config.toml
num_hidden_layers = 12
vocab_size = 898
rope_fraction = 0.5
init_mimetic = 0.7
max_grad_norm = 2.0
doc_mask = true
train_tokens = 423800000
max_steps = 14158
Each number is 128 + 24 x the weight over its row's rms, rounded and kept within 0 to 255. Layers, rows and columns count from 0. Numbers have three digits each. The size before them is the row's rms in percent of the matrix's.

# q: layer 9 attention query, 256x256, rms 0.0996, rows 95, columns 128-255
# k: layer 9 attention key, 256x256, rms 0.101, rows 95, columns 128-255
# v: layer 9 attention value, 256x256, rms 0.142, rows 64-87, columns 128-255
# o: layer 9 attention output (transposed), 256x256, rms 0.109, rows 64-86, columns 128-255
q95 082:098167116112134133131157115161155141152099134132085126114134117135101140129150160103129131094102086163119154118089132122153124121130110108124075145164122158117081112109115115105120107117163129140083109084088143097114125123121092129140132170120100123122158112118109095099151143097165108098129164107157109192159157168116125125111131167146143129173149146140133130118129118111126097129097
k95 083:126129156109117111100090128116132140145112132126116139137111149123118124128132122127135130143130151120087134111084111106115073127092101135162074090128148131152144108087162163126112112153142136101084129150130141168130072113099138143154175145161107126098148130135135132153143122077120131114126123127093163129140170085134089142122112127146141132087178144138101122125131081113132105116133
v64 079:121125118125119134150133146129128145130080121111119166172155090171121112113147132112155179142145101135152138151132109071117148143136076139124105135124128149140101154061195162129128112130108104124102146110107129125125131118123184155142116112182123158129115152146112119080112138161066070142123177084132109127131137155104093077162162153122127121115116143130157095122106131116106113127154
o64 083:099099149154137081136127149138148130159145118145139095078107123135105174126129125124151115129153125126111111130081173137159098101077150099110155139129098126126131099181070130114143140109112148086123142143158118085150107127133132094070145132111087101112137105184126113103133124139180150116128144113108132150151111128148146142162107135155095137099134064121136110146166095134148129159120
v65 075:187121080122143145121127126099193108139161112129124120114125119096164153123113142124133145093121156138134113167092099130124143136122126137162113099156122131079134138152115139144138125105088108089138178135135149125145136127117079115169120109117140090113178104146133157114101152155118129144193099096169101089132120112127142142102124124119136113160131121140102123146141147128162133083120
o65 080:132113135104114135150112072079130138128117103151131131118142091184164119146150103105132058132125131125136153125167109119147156127164145119126133111101122160105120154130131135079109118125125105125116137142084135119173123139132173095121118176106100173111135150112125124122153116124151130166126133111162118153155142134130099121098144134116142106122117139099152169118141079141098158115134
v66 083:108104120142132109110099124145128137099185117126088110147116177125058145175146149134149119125173171118085134153099127133136136148107131145116100109087132131125114096165108123112133106083130116147123097112131143102129135123151076109150124111125126093100137103102109191123130142121172155147136088137161136126133187112121117186173145121145102114120121125111152126157138185125142140121079
o66 086:172113123124125138107126098131133125105089158153106115106120099113130159109146170106108119127137144141087115158098130117161128092162120140155127109097146125083101160143116114150132095155116110155145096111094139152121185124128084135118140111114136120119153133128131105131126111092076114136088115138122090180136090137159149141107126145100194099099162189146118117109129057121150126137103
v67 073:106128123113099192120142134134058099137130099172126112146148154117147125134132129133139154151086100096146145120181131146127126134138175147128112075115115150068119119135102127141133158140137114114115115124085144121087141154177136118155110130118144152075135153110115139147114181101119091125112116125129126107144115101131116118123107122114130124144152133151099120112167086142148103129148
o67 080:097118192143149118125137095123124131091096115169151141114096136149115079148123124120121106121158119149139153160136158130088101154155141120123134110128151180173103128119131138120127144110159136137096102125123162155145118110123161100094134128145120122139114103110157102104137134162181128145084153100112159128106108137148139137106114124150171144181136134084137124118066143113163106140082
v68 078:149085167105083121118138141099124089131128122129113173137107143123135176173131131122181196145112125134129095120139114144150107127192128095125147145122151115160158111151106125139151100117131110097145126163118126120136141102153126097129164108208149105125141124139081122130141136131153164137123158117153161168111162082147153111157117111165135146139138115083125169081146084138163078128138
o68 082:118151118171149159102160092088096119091133139148132101090136149105106133092139161158094106125151155165119109124121094140100137145091106126123126139118114161128130134065105112119116132153123084158083123171174173144152121181129113139127129134128098155149113134120101143136160180165185123105108089121114115124176125142119095111076157112132114127131125138115081128154129133147171160103108
v69 085:123139102114148108149126104159089136116154102167093112111136110118124140125129122141067132135108142150122073122131119120174163131147121119105151122134121138139116133140135133152089090122138096184151102143126146123124118135128105101066101102042107107121101127130157176141158152162165115102123127157122123116133154124113121152143122140165138143152124132144124164053126119135145135109107
o69 088:119152107133172125145106118141097132133141119133128154142090113111110141081108154157150085074151124121076122148176115127161121114208136150129137153121137077106111094129106162133115129148130128138127149083116145119105116091158110157121125114129145102116151116138114132108123065073128129125123104137143097196112119159134164146117146109123160123160122220127114138171137148127142107167099
v70 081:143126161120139116152151136140149114141079129125147149135100129109115097109148167112154129150099139142150152124150142102094127115106119106135160106135125091101097181128130152105124119129144101150119145125124115072108171145095122125155147129147088141188130102146143114120120134151132149116108157103087117124158110129097107102137105106107163113110124103131146106171166129170132134143132
o70 091:154100132119141090103098139134083130146133159171124131156160128109135176154121124126123108120114115144122138093139073170142148097106162120123130164137125151126136133171146109137138132108071171141136114143131140144136120132146127081137144115121122130087155118106121078092085111159149113123126118102127134131119151083143144133136135113138135129097137029126142122121123131115102109124108
v71 076:078144112122119141151160145121081183147120176102129139128113113150118141101135123122142127127108092184129134140115139144104111147123105119146163135112141157109173081129100121138138145150113152127118127155145193149152161134106126105161139129156110120088134114148167113081131148136095131175171125102115131119134117167106132124128077108132100141142203114133174130164124128138110116125145
o71 083:095118154119137083072134124119105112099128124119149125127158130117139155118142133107162160122169167141179145092128102120166072135099125149088117112144142118087095126136144135160131143107142142144120079153117100108113134120153135156115122124145126139119096093115100110105133131135134112160119151150148102120119144131193084143155171163120173107109080140124124135102101147125193140087116
v72 073:143135126157132113113156127140100145129151138168127166132110142133141155153182113135139115103125196134129140074127097089127105122168127137141116117130087107120134121091111119101080136133177102155142147104149151129161133134102125130179135106130131132113160108107133115167123095088147128119140157100122143110079111127145113154134100146116134130082109115117099152114117115093133139112091
o72 075:121137126129148160129108090136138146126133120139127114130097113093108123133123135127090105103144131153110120103149130147127136118114135150089124121089195118129127134110109139178111126135122122106187112151123138134113084159150077156152111112106120144133103144123133152124118110136120105139120116122121124083183110138123113126149140123170070085152160120129108145108149116154095122165193
v73 073:134134166170089088085123093126129131157090109135164152124105110109109160140175127155099131137112127111125116147103108122127106149113144128059116174133096127110109113124105109125144080158130137075097103115169116116128149117111098118123162139174155119107180110156131134161136113148169112143129163162154101104136150169112160133123125172105108145161128145107062154108158128154116108101115
o73 082:128131069147122117133113074118135132109155122147120116134105163155177165158115158125107139146110166114114146143143086163122130100104132151170103126185081103173127114123148160124093120136150107100159157106138120126142133092141155127140082142155120189169097156136124137171098131110137135118116092122104162145093129137135087139111094104155086114112107117165138133154076125100126123118130
v74 080:137140142118126123112171132135159135125137129155164114159097088180154126133171087119134118093108087155095123135146097105121101128131150128161116129103142125155209134097176107148129182116145103095097076102143120136130120147150152129126151118164116102142139102164111110155126140132111123104165159142105135129143147140150153106113081083097071120136151128107122084153157094101093142127134
o74 085:123123126118116113109121135107166113148153117127140139122130092140122119105130166091125156158154154090136168183101134112080107137100143168113119119130124105107139135127094115131099131140078141124138119124112088140160086133133134153113134129158188152126097168148148126114097153141121111181073148118141144115151095123140145134149120094106157145126114016107115113116084135135128185179130
v75 078:162143117138149165139140132096158162128131133119117103126125088109104116164114119119152147102126069102161153144128129166086170113115106136120117136133153110116114137135105164122183140136132141128098139128121067161105111154083142162153162147169117092133149132111120098099087110157118104145155157111110128087178104139139126110108178126141116098110105126155102112154133123088167132101159
o75 081:156103083086107083098120119161118153125115129107124161106136128108121097110098098094111135133161134123167126123126128075094084163076160168124144124129116155157148112113142148139114175110131137129100130118089166120160165125135156093142148130134102165117133136182159094122146171134156130103126095119095165113109117136108109110162117177110146137115137034138141160122092109174102138122184
v76 080:128144099125085109160142143159138158133108105174185141138128160107128153123133136107131149100162126096119152118160103139127079115159113112174139095127140136146146149165130094138150130185137131123116126116117142124095126153121094132110147186123097138158140131134084126146107110158120118136119118130129123149153120133096108125111096114117099150131152110080144136139145115118089149164137
o76 085:099112137133111114098091146146138087132162150097139148129136167142155131150143134154133117171108143102120137119141136141184130104181142149157143106136158108099191138104182132108131133092110114145135126139139163111136116107168188141078131153104074114145142132074136164146169176144108112108146114100147118094164102091114110137143076131159136124116112108120154118117127164159139161110133
v77 080:118098087107132106121176141156081109121115140090142141113140140087135132120186145073154166136138129138120116140146112170143103126080099112126099121107147077123108142144115146133118107174125128122112110137098125086134141123139144120121127135146139134078146134159100139161064110083096154104127127151088170156158138186132110118136138130123152107130105125131134095108147143101154135112089
o77 088:128120166150114126092144125118114141146104167132151109149109128172147174120103081131113119149125129123101161123134109101110118144155160152113137121117150136164164143114120149136144135119126110137124087129131119157141111107110128153136095125121091145197124087100123155112157125147126092122123129110108061121101152095130140133110128105148140121043152134133136133149083097150122109141111
v78 077:136122138138148173146125141131181078127108132121200114101082124107162105139140107173132100131116091136129106142147129134147124094145137128120128194131138125185098106099104102167110117139120140085107105114103138134113113170130139140125090121129144101148145157142083100099124134124125112167144115143194125139159116104136113161127121159149134107073134134147138155131119148073150129117145
o78 082:092099136110120119134103141131144134130130082119100082090133099136121127136139150100125147150129146117100139088171134166139109111163095074129146084135118136109131066096138162113137120184157115170118104114171135085190163184140129108151112124188116137154138109135115127111130125144104146119123129115103115149134124168089114137100151109152134161135140091141148134094138158137137113156154
v79 077:133120125089164156180090083125125128124159168122144128140138149139085155105144138098097184097108138123095133125082109147160134128166158136158103155101137136156075150134105121156116113123098176115136132120157162142136151171148098127086112099094099094132107167110168122173122114113133138106126131112129103131159119143123117154148135127105160079132136105156115150096157126158148107109127
o79 084:089143141145119122094097116159133135133117149165125133120121159130124076121127114152091115130113131128148156136137177127124119151147123153115142141110130088143152130100134144132077091073179133126140131141135110101108109148099105172147117137122150153119116074129085144096112102090067110112103139133203131151105131126106146137149104144124112150160125126115186203153125128150127122141101
v80 077:142086137132109143107146135113105097111145107118171104108128123107089128117135188129093160114146080120119191094116091150167192165144114107178105128108091155155093112132125099155132130159163090121134128150102121141134122127136143136110121176165106157154108120120141124111124133151175092100150112132144101110151123144107119100101107132164110138130139151126142119149098144138099100148065
o80 080:135129158123125126128120110136095153137127119118111150112123133127140142135133112114122131185124155126141134105101147112119108116137155092139136148116161131144149139101116078095134111088096163164128135123129190110122113165074109093129118108101113107134126183147128143161123113126128155122140136158111152155129152141109127182133115120106137132077075197123138117122161128142098154149146
v81 076:156116160129171105121128162086099115155122120110133136125128106174126163124125116103107068125096100124149111128111137128150067126130105127138131138165135144147136152098160123114176147137151123134119128171123075133094180125197137119138108162113112145125158147115089137083100154159094151173099106152118139167132123128143118100149122122113183102136148108155136120133112170106157132129155
o81 078:144121141174136117176121079127098161124151130114141107148184131098128084147109132133125165139139116145148133137110168152136166125114145134099133120122147183094137144156108156141136099140111127142102105082148155139174127134128087110177142132162144142130100161122139126163150092116146138125156163129133143084140094115086114148126129114116109136143105083110116121104116127183154136112125
v82 074:187140142120123138125148164118112125080122128123091103091122126124117129142153081122111130134135097151171137144113141112088095151156155103134095125129124158112085170105143103164144115089121137171140134157120131147124125089137174136156110114115110156119124117166138098086088121122149115118147148133108142123109106105122131141078120101137166155120168138100127113102158151137150124136105
o82 079:139144139148104088181145083104145111122112123127116136106178144115079118146081160115137104132123154101146122119100122122109142138069099133121121112074125124154097090162115156116145134135142134143076134120156116130130097124109121138141082124097113125108104096099119163124171075135132068141147170114155115116127173182149169132141113140121091109129101140097143077118098101114132131151135
v83 086:153141089102084156182140106161119143126102146109130140147138110094189150091122097107156166108137133119128144115167118178082141109115152141116123132156126116090127107103159162132116136091094133160104129153157128132151128159130175156126117120173094137197139120176149093116146135109110110133171123148138153173138146102150153101101101153124118128112103119100109141119151098148123109103143
o83 090:089117115112149115101139161133165076137153116154152129096124107119096122136146128127135065106134167131175111134124105158127158136111138180168128127137139121141156155158158111110131165150135126093111146095119095127198154113128139089117160123148118104157118140131122147122140124133107124131103169091116100117157116173128148162138132105131116118167137058095124129124139104122130140160133
v84 085:128126124136133133113131085125102094112181143153140127129153156108143126138123097148111114157124180138087073142105102141160137116146151115124125157129105152140131084149116104111126146135136120181116146128139157100068092094157121155099173121143113112130080092124161168105117114146088166128146122183148090105099125115143131135129087117130178143141158129131119136104130161154132067090124
o84 089:087136132099125143150124120127162107125100133162105150162126123150107139115134138116112124134153101134138127101119145145179184137124135116148102135107137129112132137139136163142104106120133068092134125166133147140158106122146133158142120124118135145088114093164122119173126121149127123120129121113090134174138161121131142186119137105105152124088139251115085159110146140076139134129117
v85 075:156132105118116055138130118120127097113173128142131083118130150123101116166169090155088116119118098139097098124121110101110123111162131120097151103154167165136061151081142142167121133111102157131126155100133132119143152126149129112167096125080128117147096136114114137116125091130141144158135116148104101148161118142141150177149130116119160143133141134136101123126135127185141093112166
o85 083:085150139110153156171104127179086149082138115125117132113148099135142134141141165106118123116120137132111120165127141151141130110092098121146154111131108170131104106142106109130134110132124138119158101153085173121065102127129157180105122151138120142119149132141143115098146105093160153126146143110148115098141120149106125105129113119116138128218115159124170165143098125116153154117101
v86 081:121126130135102117093111131141109124104098132120160150107148107117148157128123146138129088134118150168094136124190133142110106140098114146153129155103133134110112158086143118150123121160145111112120124113145069061154168078178066142086163120115120118098147082121114139131146124148168102107085115101133135126070088138146151138160107064122128086131157153112153091121128148165146143090134
o86 088:137143127146152150114173101112133140127103105125117128172119138123104111119173121149121148143155136096158106153086087143123139136140130139126128156136130126125135108138132078173145105095121129138119110135108135157108085137138134101128138160101134172182126121090168145123104107129135119137117155116135086108161107101162114088087105193122134153094109210165147155147113148129129116154119
v87 091:167141098150167158135107158112154145157082093092108130107103111135083142136136144114149141152114077115131149156140133126113133162146121130165129156116081095135190105114165126106120127140137082106106134112121118132124166147112157167148138144177124113128158177155100092113110149101094137146158131111098148122144141122178144083099122126099129131114138113119124117150139115125123130139156